Each number is 128 + 32 x the weight over its row's rms, rounded and kept within 0 to 255. Layers, rows and columns count from 0. Numbers have three digits each. The size before them is the row's rms in percent of the matrix's.

# layer 4 attention output (transposed), 192x192, rms 0.0607, rows 154-159,186-191, columns 96-191
109:158084141124138090070153129113169120099175104165178113109055116132110135100135090115149058153131129105177127155133095123149177099060150101147108110104128135152133157089148153133136103106130133160119158129122106088120111143109091074115144150172055096176177104102115114133159133066188133052
118:168137152090210122071141114181132141097186119103083151163095128128122126142074158159125065158093104131155107135125115133179134088099184089048097094172129142103174090138183112122133131181084142134118109135169158166113138146112103121139088116087100135104098069090143183106148164139135061143
130:126152114133136119131171114107167150153079099151113089106086125083130129154119083119126137165174092163150111127100123138147127089128125125144149176190133156094113231096142124089191095153119140148116065139128114124149068076110103128196092155184135153139056076098155173151105127128131133125
115:100094080124149123117153115159126178072229138193150123105132090121110142135111140119104154065096112145106150099110149125160180123083107169161115102134154120118135066144105134131133150060111145140090136114133109072158148163170140166112182100120161140103157123131122104113115171158117133099
130:149036151104136162154138146021101148141064145163176109112133112109172163138208101165108103131145129131168098179142140112156125119137074073144127135168102158167154109110118107095125217140155098123085164093118079168099155114139108080110082186137100134114112169130107192075134124172150118139
128:112098189090115156138110118099094093126120158162156143113139098157105121116142140092116134100136116103114167119114135083131153164169112169137103119120064118153092156129129125114041145093138147109148149109112173110101142177152125098105157106149148065127169178122088103066192141158160120151
096:102063106157171108135139121094199130102139058131173131105081164070118134115157148151161108178180141157103118135092121103148173106094162081134152074110144065152151182116151114148130081106167106135133115144131087089143135132136144136140125177101124092129175137135137111143089118122196140074
101:134184132102155115123152179138153145086197118094142154158089157193138168140135119177111088148071141127101079179149092138169113096092142085102110123122160164160192091146126112126127115132138174111120165176115146118110158131128118126137083129080063146090139110091111190169117154141149080130
118:150109123131174110176220082109097142154062099171120125077117119069095139083088129155126115143096117144145133154102163160176177135117109138165161115121134181151100210137154124116152128095068135167121100092113102087111128121121152089168177156213148079165094117136149144084121151160164101162
111:082102090112139131171145130104081129094186110143139105115093103106060133118076149158167184114154118134092131115116144142103148133092121217148166090179149078114125115162122144097081150077137108112128163096180097095155139175187144124148170115146178152118103144151108105114108096162093145114
118:146057109104149119146167152019128157141129126180121084106154112127144188132159054188133123107127115108117087185132163142120164080141090107079170100161101143162146083125117127111150197104173079080115217117102077127123118140175133142071147178118132139086126154203075190103120096091150086135
093:141074170109118149132130125146094135123049130155130136144162130143056097130100199088138175133127168101124164110169168086094130141191137169123136144116120076071095170169099132117114116057149103091175147136102154120143119145182147131117106127099205120135169127137098139123140072147171160113
# layer 4 attention value, 96x192, rms 0.0434, rows 91-95, columns 96-191
108:092146078151114117132106089095171049162186101146160156097178117131098120123140067171126073098157079133170119157146136160089153151137090108178074115087196131209128113124180162126171103101109101122158100097085065157101141101045105107076088151133125130107086121157207100137117140156139119119
126:111122083095143110166131130149157077136075121130124097166132128110114138155081115107125129107114146050159131066135193103125064134147116123102045165151102107149180129121150150120078146126193133131115135123089131095129165198117110118176185128093126107129149128131099118057146134108068163126
118:109120184100115108152131096150149159137021137145102096109166123186110123106113130177147136118190099173149145162112096073158149059212130125034134096197154085123112172123082104139122091138154141134138130156110149157099076070087171141063160098130126130070186107131110106154160085129145105108
122:137138068075151124139166155151112048067128138108131104105170110170175127135117120101124096136142200157142157103111122168096130092159025172138162150125087072170160113117160092123099161182140152061104172194137181113110182101128100097138118135115144146160155157149175096201170172122103185089
111:149157171117131141109122172175086172132131128115128137087139126116092128118178156158097148195060144167114121158114107150111113136107141196146185140133141123105101144116060086116149135089069148137195172099212119141133119068107027093142110122145117124153134121147100155142100137148096134109
# layer 4 MLP gate, 512x192, rms 0.0453, rows 0-16, columns 96-191
101:169111172097146092102166122117125095184174127090115162117155128119090183091117141105121183180097161088103139098157116090084155107141156130108070133144129142140153099142093151109055140068114207045126154067182181122104144129168056154091104155135100139138163143096131155117101167152156179069
095:065222104152161081113144123090115116105150157077185231107139172093153058194124171150102097143156108117145128113082132147145185159124130088062083102088156159065170159137098153164125113130111160157128150135082148166051131190145101173132139159136076171165185112117075081130103160141077155104
088:124171111121156137112172105164098117139137146150068213091216172147112127146133118125092127132114194157124090161172036152079109189161127114145117125120154149122138123098155099144130096102084094136092123148171077123105120171127157083111175081108132121138105084114097187123123162102098189132
121:098154067107162168081137156130084079151122149129162121162139169215141168092135105210173095108086071148142084156123119097132154112072118093103067121135090150105086182108114068103142079137137095102151066228079080134113101170101122161136115133123139129116155129114130112119144124108160109061
089:091121105075129136104098131143120070172151121167114194123110122201133072095070102156116192095062102136167150143090176138101180104124114116096109137169138177093100087131139125128147125094145130151136101099151126089112079192055059142142128079140126174163184121122092106106049117114171139119
134:135148147160095109160132131085111087191084158140115165130098136155117088097085047109117156109163075102113137080091153109111098116168148128130108188133129149127149167140100187157129104125121149118141100112173116042139090160088119149157074109172123146153076071111077138064114133158160139136
107:159127151095142103089154136049068155067161125122163110174140073150086147169101160146108182112106122075124099117151203121135155098130112116184108117134122181076112130151144152160129185142146216140090118102082136112126107174103102159085149122135165132105178147187084109077141178118150161101
105:091088129121137103079141156106105132148082127135086095150087155080208018063076156129159090138120113222127110107116142101171112092101137059125133150108127117110161122116152090108148074080170128154136141164140163152113136058087122172157062123123082143062131135126139166131146111093128147067
094:128113077131116151075154151120086112142097105132094150167152085139112126094158159143126156148100096127178117165125206130153152121118100110072102068111137130137170065175085075100134127080145123130140108173106127135094103085106117113168100095099095144137123151110136165105147109126161057121
110:122092133071114173094144085117081102098185139151142156174147100188111106108074097087156099135152090114157130155162088083146121088126090109109142097071150078149142074149146116090097121083140115131137121134110155147024131187121062155073113100101117136156159138099100197101180134161164156125
107:134186098120153119165098122116173190167059134129151098189093123086136125118144120163136100125175128126140076121112128106130129177162174142155084110095110079145188121132103114104147103114159109101109122104149124123127109108153147072140161150125122164144096095079185108166125086148115117194
099:093112095113114159064089159085116104111105131092174117149128110093149158158127144159110140092164101104172160118097097184216112106160049042148083124138084159156178123156113167151134131153130178167114161134127138139105156058105152133137121169178099113110087163076141174103157146094103138124
104:101133114104142148131135139081101151086091133136107174118126098093119098097097159153200178117132121129125111118130163115169126157121097095090090088089136110132140106130109106088165077105121109124118141104119119127114132156120109126160143155137084139146179205146133164131135078145140125081
099:134080164120132163174132101074082120103097103220110158154092126079121120098119149080161138143069141169142171132121147111092098110170145092087119069121135141114129094127136138104169111049108172103130098106117122128083103087096108186151116158124084107145070077113166129111136119133124073116
076:115155120154142175098106091137135137124111132164148085152098072152167122175145022070100181148155101111134137128094135109124153111142141138126090178111153117161180103129131148091114153160119122190081151135112146171109109162120116138156082172100096129129114117109114204119093145143159169123
094:097101181131098113137124094151124090165095100111163158148089187160145125140089112152135113166078201146134117053193122137130143148141164076094125121129147167133103135142098146181175121095143095132183161177139119106163115107093174137129123098111114117116145162179177073110123104110157074109
091:148149118086114156104176146132167100141127118129058129167148127107101106114091197089129150120131144134163129139167172102135115165115168147145125031141157106123123118161140109129083094099129082116135165149088132137142207109124117127133140100109084136121151144161092140144168136108157093103
# layer 4 MLP up, 512x192, rms 0.0435, rows 0-16, columns 96-191
124:146145138124162066118115091148153102121152168086091102091150167172050161103124150140079143183124183066091112121153079166075124084136155175116107112150128103157129106130105170132025156147107168050120175077177142086152155135173106119086093111098175101145155133125113143139118191123143164107
096:131152198128092124165169131116121103129102143112109095189090137123120118134172095138131138180100126083103166074087205148126082144152194136119134155147097175170142093122061111159061133127121104135186143142161097129204137073138181125213151150085165110059141136194097108097200104137153182137
088:176032144096134131099163139108121073109162119125132171095078159096102139095097150091112147110073089107139143131199157110155195086141118089146139073179134194080107100120183165129142168105151117190142146113174150148135129190099104157124124134188148117166098138175124067119160136132144122124
126:100143149098130127139184137046178112070140125109098172166099129093168131078127152108158164110138109105084185080123168082143110123116152136187108136086122128101141106088112111084142047122079183172157118099079108091107137141107157161177143156107107112110176122110108089100164093141111137058
092:165134069115192063135129134127122115177084145140141155150204150113119145106138200116116055093160174099108090091160140188127148193092169130205219124121102064172112162129085134089103119100116162140172164124100150097090109124144068158154105136133150111129124078131152084140128131106120075072
138:139076122133194145100119099187140155103131078131120131156190125092153134168141171133068095107119132194173105109171161163114177134175123117075156074114109081146128086159163116167184101105153073085143109136165130209088178113109111125073119092051135116114149102118164138159148169120116143130
113:115179098145105119091139162129095102183133091158064169166048154113174115097145153188142092152167060171129172122072116137146130155123142163117107126069102129139169148149093155142140156131124106150161079172138140164147123076129128111217153101112052169130116145122134142134097083131111121145
106:071121112128138131086101149117155152089135131148130063127090180113179065103144149148162085174112132187105113156054114091148080100088108110092128193109132156133139142148156095119126122147114163095131118147123166205137085074133154149168094141137132105090143132112117179178164125120182159107
096:158103140140179154072114159111145142123117122137164109109148141102073182110178164180161141172125109137151093212138133150132156120128103148075150101138177165171150100170105075098073123113091127153123131163142120163078134129085115072168066128135091083171124183119159166107125129135170093121
111:093151146155117061139162157114202138176079111115090166081139159100147136110158175157181152102151117138115126126145151101165151170118198106156117101157121138100118125113090123147174098117089118134131116138081136114161093109141152136182156140076109105107111160153168105112124086065112165115
102:125096138059123114076165150085094102066147138151130085172188098144131127140137152089123117095124090076135117135128164108095104097131104090097114095108123136091134144115079120109089191102089177118114090142143098148181098137124143153109108123200166072100136111104144135145136112140070143149
097:109117110147107156131117129129091093061161098034139134106136135183086157143141139150124121133108110079127117104099163186146158090136085048115140057145098107182128087204133101136138141108129138143189176132149042120113099083167134083165084165151133148119100156128140165165109118082102088121
090:182121181131086081110164146139172093190155109106130134192161125155164147126150120107110149125171106157173182209137093143118185120116170119189141177134099126132073152170157141108114119097147129159158113184098152106102143147149154164081122119122110160134137062125193085137116123134100153151
098:112074140137120178116122089115128147100124099192132128143066103083096138096150154082167100186093149110158145100110163114136098108119133131144145089141180144134167117094161143133113180120113122101115096114124137141108126082109091175172102189125144034134057112139159157099096158154147058113
075:119092114104125137168119184183124226168123126169135082097126138128145137112145149197128083148136146157125138098119089129132119153160139170125059131144091106162090080135109153157117122122120139085074119131113120119083193097075135153031147093153178086136120112151108150176116072134134140144
112:165122070114125092148191187127128155110170163112080125143163086118167117081135161120173155068160143120108185147071148092161128152103100105159083145145115114120136114141141124076147141099112156132105094086118155095134124120151104157131118121166077185133118125122100147101171099119086120124
092:114166095201136057094137125112155163128124144112125167153144144165153050107090102149147080130090141128142128108101074106086185099073148112136190111125123118123122124113094117118171163111136161128230136127114101088087068167114078121171177138182136140140079070163087105163098098128165169137
# layer 4 MLP down (transposed), 512x192, rms 0.0411, rows 0-16, columns 96-191
113:102166085159126119143104113145174134045077130145107089120158130142136078148123135144133079071157136119135101132083126161152124129134146137151190076096126133106106142156153140147187149186138064151092129180103076144171119102112199075173165086122187121121113126169126093128130121104111102195
097:175091160114175092158147100099114175099136114108139078194151078134116141129111106106127131083104131137132079093104137116130153097132108120144133075129156129114087107141108155106090172119116090123193115125137086108082141079081130088144128132170124112115121093155114133059147127185098131169
092:151137112102126123127196141158122081134120069151077178113211204118103090187102097143074147095134157142115112118129077164132045162127196168151126171072143086126139183083112122174094079081116072092153114095152127115084168144140177091170129130089070142135123111109114189122161184123134152105
115:157144047149122136040110122158103093151096160086132105193182139204135164141132123192151111145154071136136077153134157133087168116113140142118095091124128123140095170162123122086147131109126084111122041222114103123096089133123112142121120133123151151135168156097163144105102110079148123104
095:154130091067128117141118125160140131125113140159138165132171123126113124102155159145116046083171137126090136106162145165128146166116150103182199162168065134159119123163119128115105146157098125177136126125140134120084049117166052133187078144155154099155147119132091132113097122094125096107
140:107124126142200113082111096162085115128147139137098112194125101092133131184166159131158113155114107142146104147111112141171176156123088077124103078181127171110138143105160123064145158178054141114135092145133159143057124099168119127163129136148132085118124105139142111108160164141070076132
113:170162136143166105120144123050064128048179132114129104206083129153095142149088135159127170158171096059159075124185167116139156118142120126170105156107128148086114160159142169155107137161119198137129106113133115128106108203112105130065171120124175102096133147143095110076080181118144177110
109:085132101111129157130122148114151138077166149150181114139119122107137139163179154150146100178088136169125168134049142072149102134119139124069090132099107158141136164133121094172070155153111106139131090122118157127143125117167119104176122129165166136169132117140152145192160170106186180107
101:152083141137183163101100156124128148112123169147189123093111153098077188075174203148185105140148105082131160180140111161140164110101107130106129147129211137159127140147112131140129123126093121158127071118110119154101145154123104105173084129141067105141060137138149138112109162164114158103
107:093087121117133160112131102168099113150179152139149159182178131162085117151133146134188163150110103108172138139166097091125191128089135127125119145116160114150141060116151093083151152091148080144145116147099131150032133197124114154089170096088158152137151092105166162033156144176160182119
102:143122098143119161127088069131173142179125109084128149128165149119113109118042126205125104143141136146087105097117068118089120132136103182190132132121166115160147065128095148121165102109139149120112165126176132108112190148114036128088152140111098176128099116120140101141126103111168135109
094:152069107143154178138151155182107125161146181132095166153124215124159087134100139079150098141151152115133157100131097086109096172130106149118152219147105130112141170108119153066088069134179095132092155116094167176114144160110099165131121106176146131155141145125139141129174093145098121141
086:143147189092121103153161144114186134135139122109121135199160062107129129091132136150119183160177128156147136204111117117130141130098143091168110152125102098122142152154185109052119062103160160114162075170102106111108163171158138149124148174115086181143158133111146119131149095120123181152
101:130120103170123139064104105146178124122186119111149143097086096152128151135142134137132113141144100070168141102138128152181164113052167191186144136144162145184122168095162117157093185125128069135126112143112137129152183168134111070145093156154173101136109155139147117149119197160205095114
076:152124135113141162133161129094115045092162150109125153079159116103077086110103179122138063082091155101159087159137100123116131115125125093145178110117123175071087166145113113141147137160171144100183180139121138079161134102134128118129151104147118108164126126122170097104216128076156147130
109:120123151112124093141117079149163105121104123126143156148082173177133095150064102162150116156078188107123082066163085138132131139121151084086105126179168149155098168125121114171189160096165084115159141179119137103164118100120186126173146109130141113102148194197163074093150102097138069070
095:098184091152150075122129120121171146111120110119078159182149157178115041109091138144135083181130153129123103089074106114102165142085142146138162111146118089128138118120142082146108133121098117148223139134071088109112121154141077138174199138161149125161078104159088089165157100088175130120